Each number is 128 + 24 x the weight over its row's rms, rounded and kept within 0 to 255. Layers, rows and columns count from 0. Numbers have three digits each. The size before them is the row's rms in percent of the matrix's.

# o: layer 3 attention output (transposed), 224x224, rms 0.185, rows 39-63, columns 0-111
# v: layer 3 attention value, 224x224, rms 0.217, rows 40-63, columns 0-111
# q: layer 3 attention query, 224x224, rms 0.248, rows 64-67, columns 0-111
# k: layer 3 attention key, 224x224, rms 0.236, rows 64-66, columns 0-111
o39 103:120132174156111157115128112077086082118089130161135133127148089125154144139147126183126121089127089149109121133132159167119138089141153136125187162095118127108093128126139166149105109124112105104151127108127168123108168117137146127157108098114108117093128136146110136094137128087185128112120112097172158110101110115147134089089111153115
v40 096:137128111142174112119100148111073141100152052165131149121126117120169130141130120095097147109115111111163146163092117122156174137146127115115080120118164094136116120095134154149139113080159097123149116146134136143100126082132106132147124132128145129136121130075133177095135124166122131126150140174147152140120118089141079097114148110160
o40 106:096136106136091122127160079193129148108109185124126125116077098158121119140097163114165100166105155119101131140141166148141118088100143121126129129141109172142150122184150165157052106183100109124108123113146098126132138123162100151095152133107131135119115135111131114113121192118113132161097091144127125100142126132098190128126165160113
v41 099:130148108143129140129120154114110139090106132100142182143122132104116126175135123100095114114100121169100134143110124153164122108121149139148101108164107140150142138118111128122089128104124115128168124127107100133109138159108108094098170173153115134150108141064096139089129113146118162117140167071137147150163162094116091126148149099129
o41 101:132113113165125120076129170100126127151156199146127098133100125113127153135142133127130135159170145098115138124151122077129076138131132113110151137105173107093100111137126124119088112181109134145095118176144127152168131089116135111163139120099105132096124142166140130113121105171128090127138127129150142060150086113116147154122123156135
v42 086:127117140096132139072121121139096131138156107117136106140113107184148145144123163114111086176153145133203106137160127133137090120093108109131127108102110130114143109108144157135146178093124138115132149114105099132081166096091121127127129118132095063169172084129173112102148131129103119149160130109128168128095114141086138143104144129161
o42 098:123140169104130132148107148155114144134091099132111128172145172104112117119120137142169142094132137065147138112115169105129153090104140138113149116133110118106112117197096105119140120132135126120161086135125145119162153151181131186101139107118182152096146149127130141191134161104164183128093159133107136159150147154152141148086125129135
v43 093:163111130162112136116121158116140123126137121104148151118127114176133123163110142124134104149146161115111173136136139118108147097153142124136107147121158107123129105146101113169097123113111160095151113131098149143159098095135098104151142156131118116134127091151144098097134124108154136143143139117140116139109134093113152167135071131161
o43 099:141133127123133132139152109130138100128153147154113077104144144132121155117131138114150101149114116123151087116124136093132134133105104086085161117157102126131135122088146155051171152152137143093112131095133077097144169165132094167128142099140142157192133118140165136125133127133139111151092135093117133151112105173145128141141098120119
v44 099:134138121128185087139159149069117116089117117145146136133117146148104080146139148187147085082151110143118159075093095165119148160135113129094106131141129120141127118124141097110118122105105132110122119082174124157119133144110141101164114091141151111138144157128125136139108119135172127103150133169158129132112149112155153068057112157109
o44 104:102156130144133166081135111102123112176162162154145131120166087135129142108077148067123112101087109134122138195128144071095119126133109168153110091156118157169096130103113138119081093103141111123136125151111129090100141131156112120142118116144145135107109124141109127142125180095125123144109125168064105117122118154140139132191147090152
v45 101:131135109149175119115131113119140133115112093149099121127140127125093147142122123121158142074136117092108122162123105113090133139136119156113131079154150137110106069114077121083113130156132134119137151148161143158118121088144131115142139113134118105152142138107125115093123116151084115130163148142131165106169155121090087158126161144150
o45 102:164137102125105126153144164164134140105145129152138141171160127135145109128124131156143168151106150128159103102088137143160137114136150104173102153105107136136141149146136113131077120124122125144124125106118129150138101129091062146090184157087093144149139123115120163090126135107137095135101112130121118168113132119150103139117117104115
v46 091:135180135160186132135130149159136156117142107156083158143134111154172116152118173088136135099146086144140156140125091131133144136119155144095087108113134160112145154126137156104115123161104106133153162142159119145103136166136120134105121135136081132090123121114111088171130113125132131130151133129103139101145168082121116088137129099157
o46 099:119112107137081118100167108139165086135095137147150122140127142092148138121123150126145107093147143119095146099113114116157116120113095161184175146154127098111152116153144135172109145141102179129121117136110097128165127125091135123097151150145095152131144113130138123113133117123080148175116143110152087127117152132150133144152160151107
v47 095:123090117110081193134122119128163123146145166142123127134137119124096144156100078134117115135138161145098108147158116097122104116142134149127134174126102109140123118144144156141125107130107106115126110166087106156127153122117125147102077134088101128133105107161140137114121093117115114131155145108171121147134087123112125137173087150091
o47 103:139141109142192128120132158105117128128160083124112101116136152111169125124174146106149102148160119072144102106112154120091113137109094132090148131116138121125134167154123147147114096139135155157081136149156158166105127146133142122138103123110147109129122128086138129135112162110107112141131134150148154088167119093136141098139143113138
v48 098:103164122111142135139089149121172146111135164110094149113150111112112141113127120098101102126107140087144180119105169113121129121144089145124152167081115138137148126147123147136144126182037137129146151120090127163155096143101120145159160087132169127137123120128152177113110127137135128140124106149139132136101127063106117097114126121127
o48 104:109125133112149123109096125128109138116153112145127143089135113104147135134110116150125117132107137161106121132140127140141143123144158152122123124133164158139086117117132103151082123151115143125132096134124129081135120159137101097130109148099110102098104125121152145111134140136150115156165149125106161098130141157149139158166196115107
v49 093:096120100108146129105110129156124108135147105172156117150145142129063137142151105122076138102126107178168140157121122159121103116132123117061131130137148162169156129143130127173117136115166115127130123111105143175158129119077096093099154139131124083122146088136159122113138132092150118075157139144142138129115104154126163152175120112102
o49 106:139115142155153160127123124092090115133111150101081168111121101140076125130065149135137093164141172140138116137143148098148124131071140138121163128098135148104079114155115134111104130127101151143120144108172122123094120149147117143091090139143130180115119137139085151144125123110100119155127076152113143135105183140156103090136146190106
v50 110:131132130136122188160101149114167124132114162116127134143108098143139086126149142140117101100097127161092136131153106104130114150123075191126139186084101110092113118120084131104122124115116143090100165120085142118141161117113093124132092142126148144128162133127149130141131131155191130096114082100176127111119198122085155107152100125136
o50 105:116103089122133122162123097069132135136139094107109109110144152142115080111147173074164139122177113122141186108154114108136120161109132123124094070133157114095136147113132137120092134147182142151143121138140135144206149128144142102163172116110125129157132112108125163138075124124124135133133171150136104122152166175157141112088133113125
v51 110:112111118175131145105152140140142108129103135110103172154126100130140090138162118119085152085124142133098131187134168120146121111089170140156124106100150147146145114130131127085111134160097121122119165159109123109130127141136093133133130129133153103126127082116118169120140101105118147116116124094134139081151160140117111121119127102164
o51 106:140160115120101106121136172103114148130128078163128111162148144107138156122133132181138130180131101117160127100149135109149114120124153156114147137144163153102124153138124110097107104118129121167161124194111139159161149133126130113135123132137146142160140152124154176099113134175134111165155077153115121133138096119138157134147170169144
v52 092:143147144143089131137097146102151124148155134098145150156130135112143128134091173109141114146143101146088110139136146101107143160167135156093125121121097111107159098145121139078100137138129119151143156136143079119134125112104159113171144115143079115130096098133076099121081166141111138096119106113123150081102138176132119114099137111153
o52 104:119156132111122091085153099147131121118140117144111091119146161120128133161138124134148153150106115141122138126147099142130120159123110159208123137123094119087111107132105112115115182115118111114145104125137189109108102155150113157152163148150079141171130138139113139128161115077120164160148135122145121139128084101141114123135093113107
v53 091:137112155161145110125116134135132102075140110127100135108135140119167114117086151162136152141158100109164132110098106189107151141152156099094095127105103164122116158160131140118131036064120169117127132120133103150173148137126129104118094129145115108094135133146120113134123136105117139132163145141147132128130130125099099137123145125102
o53 102:135103143136177150154134101117117181181131127168095148132138191129109118138119145153117130083122162116128164130114121109101092174138129148168127143121095124140064105134128099150139175127100129122144125089137125098140098112147113119123148101151137151150130123110121132115096104114125122112081087124141091116112155086152090134170112115138
v54 094:079128140113138160134142158169135127177098155131150156090139111164095118130122121130135101181128184151141129134155113124153148115092135111124124158119134136150153158119100141116122131102139137106140092107123134096143158096117131139125148159109159099114120074150141145158069147069133102094146129077108120085107107133140117147125143135113
o54 100:113156110130137106127110158135100156121154113096115129096139121070154107108126141100129147126136134141140135131110126119066101114111138144121120120144120102124099135130177089114127127177128152140082139153163100184136132143126119110120085097187150141109118162140114165139112136173096104194118115140134167189176130165153141119132105118143
v55 084:136157159116136140147129093140089139151153120110135126122120143107125131128073169141162097118151116139134157082117130161139179170158136148121122142159134108138139122154138108160104111170125165172125126100146081188126132134119138163159158096122121137139131142129131159160102170162141107167135171163126108123117144108111111096112115098144
o55 098:156136082147110147122092163097141123076138146130173140117142155157140143143120116117130179132143163126139156099123170099136132095103120124140126105128110127131138138096142161176096112097110130114132106101089080101151126112174111127108142117085148101132136163147142116129134117142126173136108109121121141119137139152144142129131141094107
v56 108:124102139129135124158143103137165106143150092144143122127143081157104113137124095109136103172094175159133133139170118152135160127054101168144130135130172167120125117110090103086096109127119111093126141120141126149130162114131160119129120195124149081148133161125128163108077110109156142120094128114111129119101155149141101148146103142121
o56 108:135128134141120167081148143105083156132146148158080145135126192121126128128116133085122179115141110064119114117104121096094126119167125064116119124118115131100105138104154124136123109121112125145100112133123118120131133130134100134125129139160138157136069092134098112141163147114101102163130132134139077119148103156113107140142139138130
v57 103:134113131123144088114145125108112133112157077130120126109107161107099147100107150148132110117149114153185117127121116131036162119186110113128147154142132142131137144113170156124132127102147151134087089112121084181122143126153167098099106134136120135153116160104135106135144140145107109125118126181137123164158100133073115089085122112120
o57 108:150155074088121126138111063139112112149101129134144116105126137155121102176132124098112154144108144079164086125109152130136127086157156133145137101132113106127096146124090156131143110158106097168115138138151169110107113138148111119107138120137106100130136133131117154124114121102131135143089081136099157125091146134137104153134133109110
v58 107:158124126164130095072124126141111154112116108143122167143120077143114135127138166135112121107127119111190166129065130149082151109121188127121115131123182116164113114132151136086163126101115142124161103078151116152140158130128093144134159167110136107140098144112078141161178135103117128111139156125142163152116123103166087124107131152111
o58 109:101109161093124081099139118162132119103123118120144087122140105123105162123092171126089106103158131128119141110127102084107138142115125142146124132124118129147093135123098163118113093093154123141140124125161073118113134128092124093070136115131133151181114168160172089082101122136127116157104102182118140126159081103127128114151108130110
v59 101:127124109121152110093129138137105129153115091148093150177139131130086108112133115131118165134126066153164137117067132136136160135114147069129134088157161127106128137143101110130083167139109125130079106101104143198117133165123112139147113130116131117139104109104125124123176122111135141125120121127120142131124139119121123122090153129111
o59 099:109152138130097132173139087142116132177105109148147155085143143124115133134126117109124103129152107084107128136120113142130115138124156176132125157122067155130143160156134130130117127115077124100127087161122100089130111105144163088151095091173116153124146105096161133150157092150129106111120142114135144126138084121123078148128119150131
v60 093:139090118104180135144098102154101178110084144139115154109142134130147118093191102142176098129130094127099143154097101134151135130138136108094163132096165130095139134121118153127122146120120127091120112102107147135137120112094123133134104123125119167130142157112176112136144128152143109104130096136150090113099141134150128131151122149064
o60 103:128147192138099129124122099129146140153137112074125086158140094172168116130111164099099114150119154166146134116176131117101112150128117118121087140137111118129097132125124156128139123142137100109107158138130096131158168127187148139118127136145153123131081119131089159140107114110113122113108114131164128128072100121116134130089149091150
v61 103:122146163138095095104104113168131123144094088124101114136112070093142153081143154115128157144127106123145082137154132132131155119119150090147137112111123117116146161120112168133146111171110107149099130143142137121156139139132119162155179127087115125122102062109119135145133151125095142112112125119101149157114099094153143100096148120139
o61 105:081113141124140146166153119116158098137142116141141183107136158128134135189101127149107094149063132094143140137092118123131112091150113167107151132142126140112163133194133124123129097127130119112194173106112148138166090125105167134118112096129100145128135131126117110125157090150123149103132101175127092108125121087109123109182106137142
v62 102:111155127102116135120080141151100187156108082117119134137100114128105153079161145118157115146127103130164129144140113112103120109168150115144099150119125163114161138110145151159186139079139131147132118139142135118143166074134149097132092124122100135116137135131150052157138143143102132131125117131148135096164111094145166143122083136125
o62 104:076103135157118113154129094155167094096128134091132141096137158134142152154117128107110157151163115130131127139124101125094107136122091132114116145157092166149150145119117181087137126177102100147113109144150148083164090145120115150120119140151139151135135121191117126125121144125125161127139159119123162132094190130117114110130106163120
v63 097:145134157088137138137127118143140110136136062130101146128111116106130170142110153113131155145106130160141165116071161109119114108122181103134114103116140146126144181160122128155131104111102135119152111139157110146115104164153137125166157131086110143102070143113117148151137143179135108120090153163128123176133151139142167122114114114105
o63 103:125105137129116112142177144120140118144105122118158108099113127181160134139126109112149090132102122167112150122182117119139153138152104133141134118129082144113090094110117107154167152151159095119102093142091163132118141121117121145153145093094081116154139056129122114090120139183093129126089099146152139115124135136152080141144111115091
q64 102:075151104102123143122111132142156116122100140084169134146124161133133120109107084142145152134128129105155138111108149129157157113113175143133130132119122140123132178121118125096155124096142152123090107118114116121079153098115135150122090136136148139136121086114135136066133144118154153128125085145115117118111140122072132118114139132129
k64 105:121141110128112148176145094139157129123127121096091116130111199118097107161078181101149120117068139145119143116124132127122154103100152083102133088132135096163115152147121130104121108166125120126117110096121110121141149137131136167117120118083154129123123144113120114120140183127130107118122135127104168164176143140103136095135152161069
q65 100:142134141119127130122111191119105135155132135132115104172126155105111103147132164106147111122136151138177105131147185090177170121198134141130155139141105162130140158109154082090135112116139118131118064135120101172134132104127165144136147154133098164115120105115126115141113117144110184101160108121133182126074130121118110103099131134120
k65 094:115119117160106111131089156146134154127140130075188132173146115123112148139113104140134112124113123128146158134133121138122143117133120136102147115135132103123113153137113097131101162143151089118097090156098140119065116081090119116106165147071153134131112129098103160124110160127097152101114140135111145094133111095121132113146117107114
q66 103:140148128154106148130110135127122127128165111137121115088103110130129100144152128146144143097165094159133136164136159104135184153099090120165097093145161116166148126087108094088113137137132107149116143114142120099136138130113117086106118167098174118132139142135099140144096152092206136126131131125104157116138140190064132167105123116162
k66 104:111095149163101161133113107094136116129088108147119179120148144141173118086117124128126114148161108137164134116143129101112182112070109145147133128135098147192101167119142122140094130149116172155115120127141120106156101170116166112094097147144105118126132130099126116119139117130146123110144174143119189112137126129121142131133138154110
q67 105:129097110109129092136151111132162122114130129149102121128122108098067126149091115156113099119130113121152141135125130104140147113141155086128105155157106163127104116105070067146107140080158115126129112112139149140122140130133142137144162150091142119104125100146133143180091148161155127132150159158135095148098110141088154086117130115149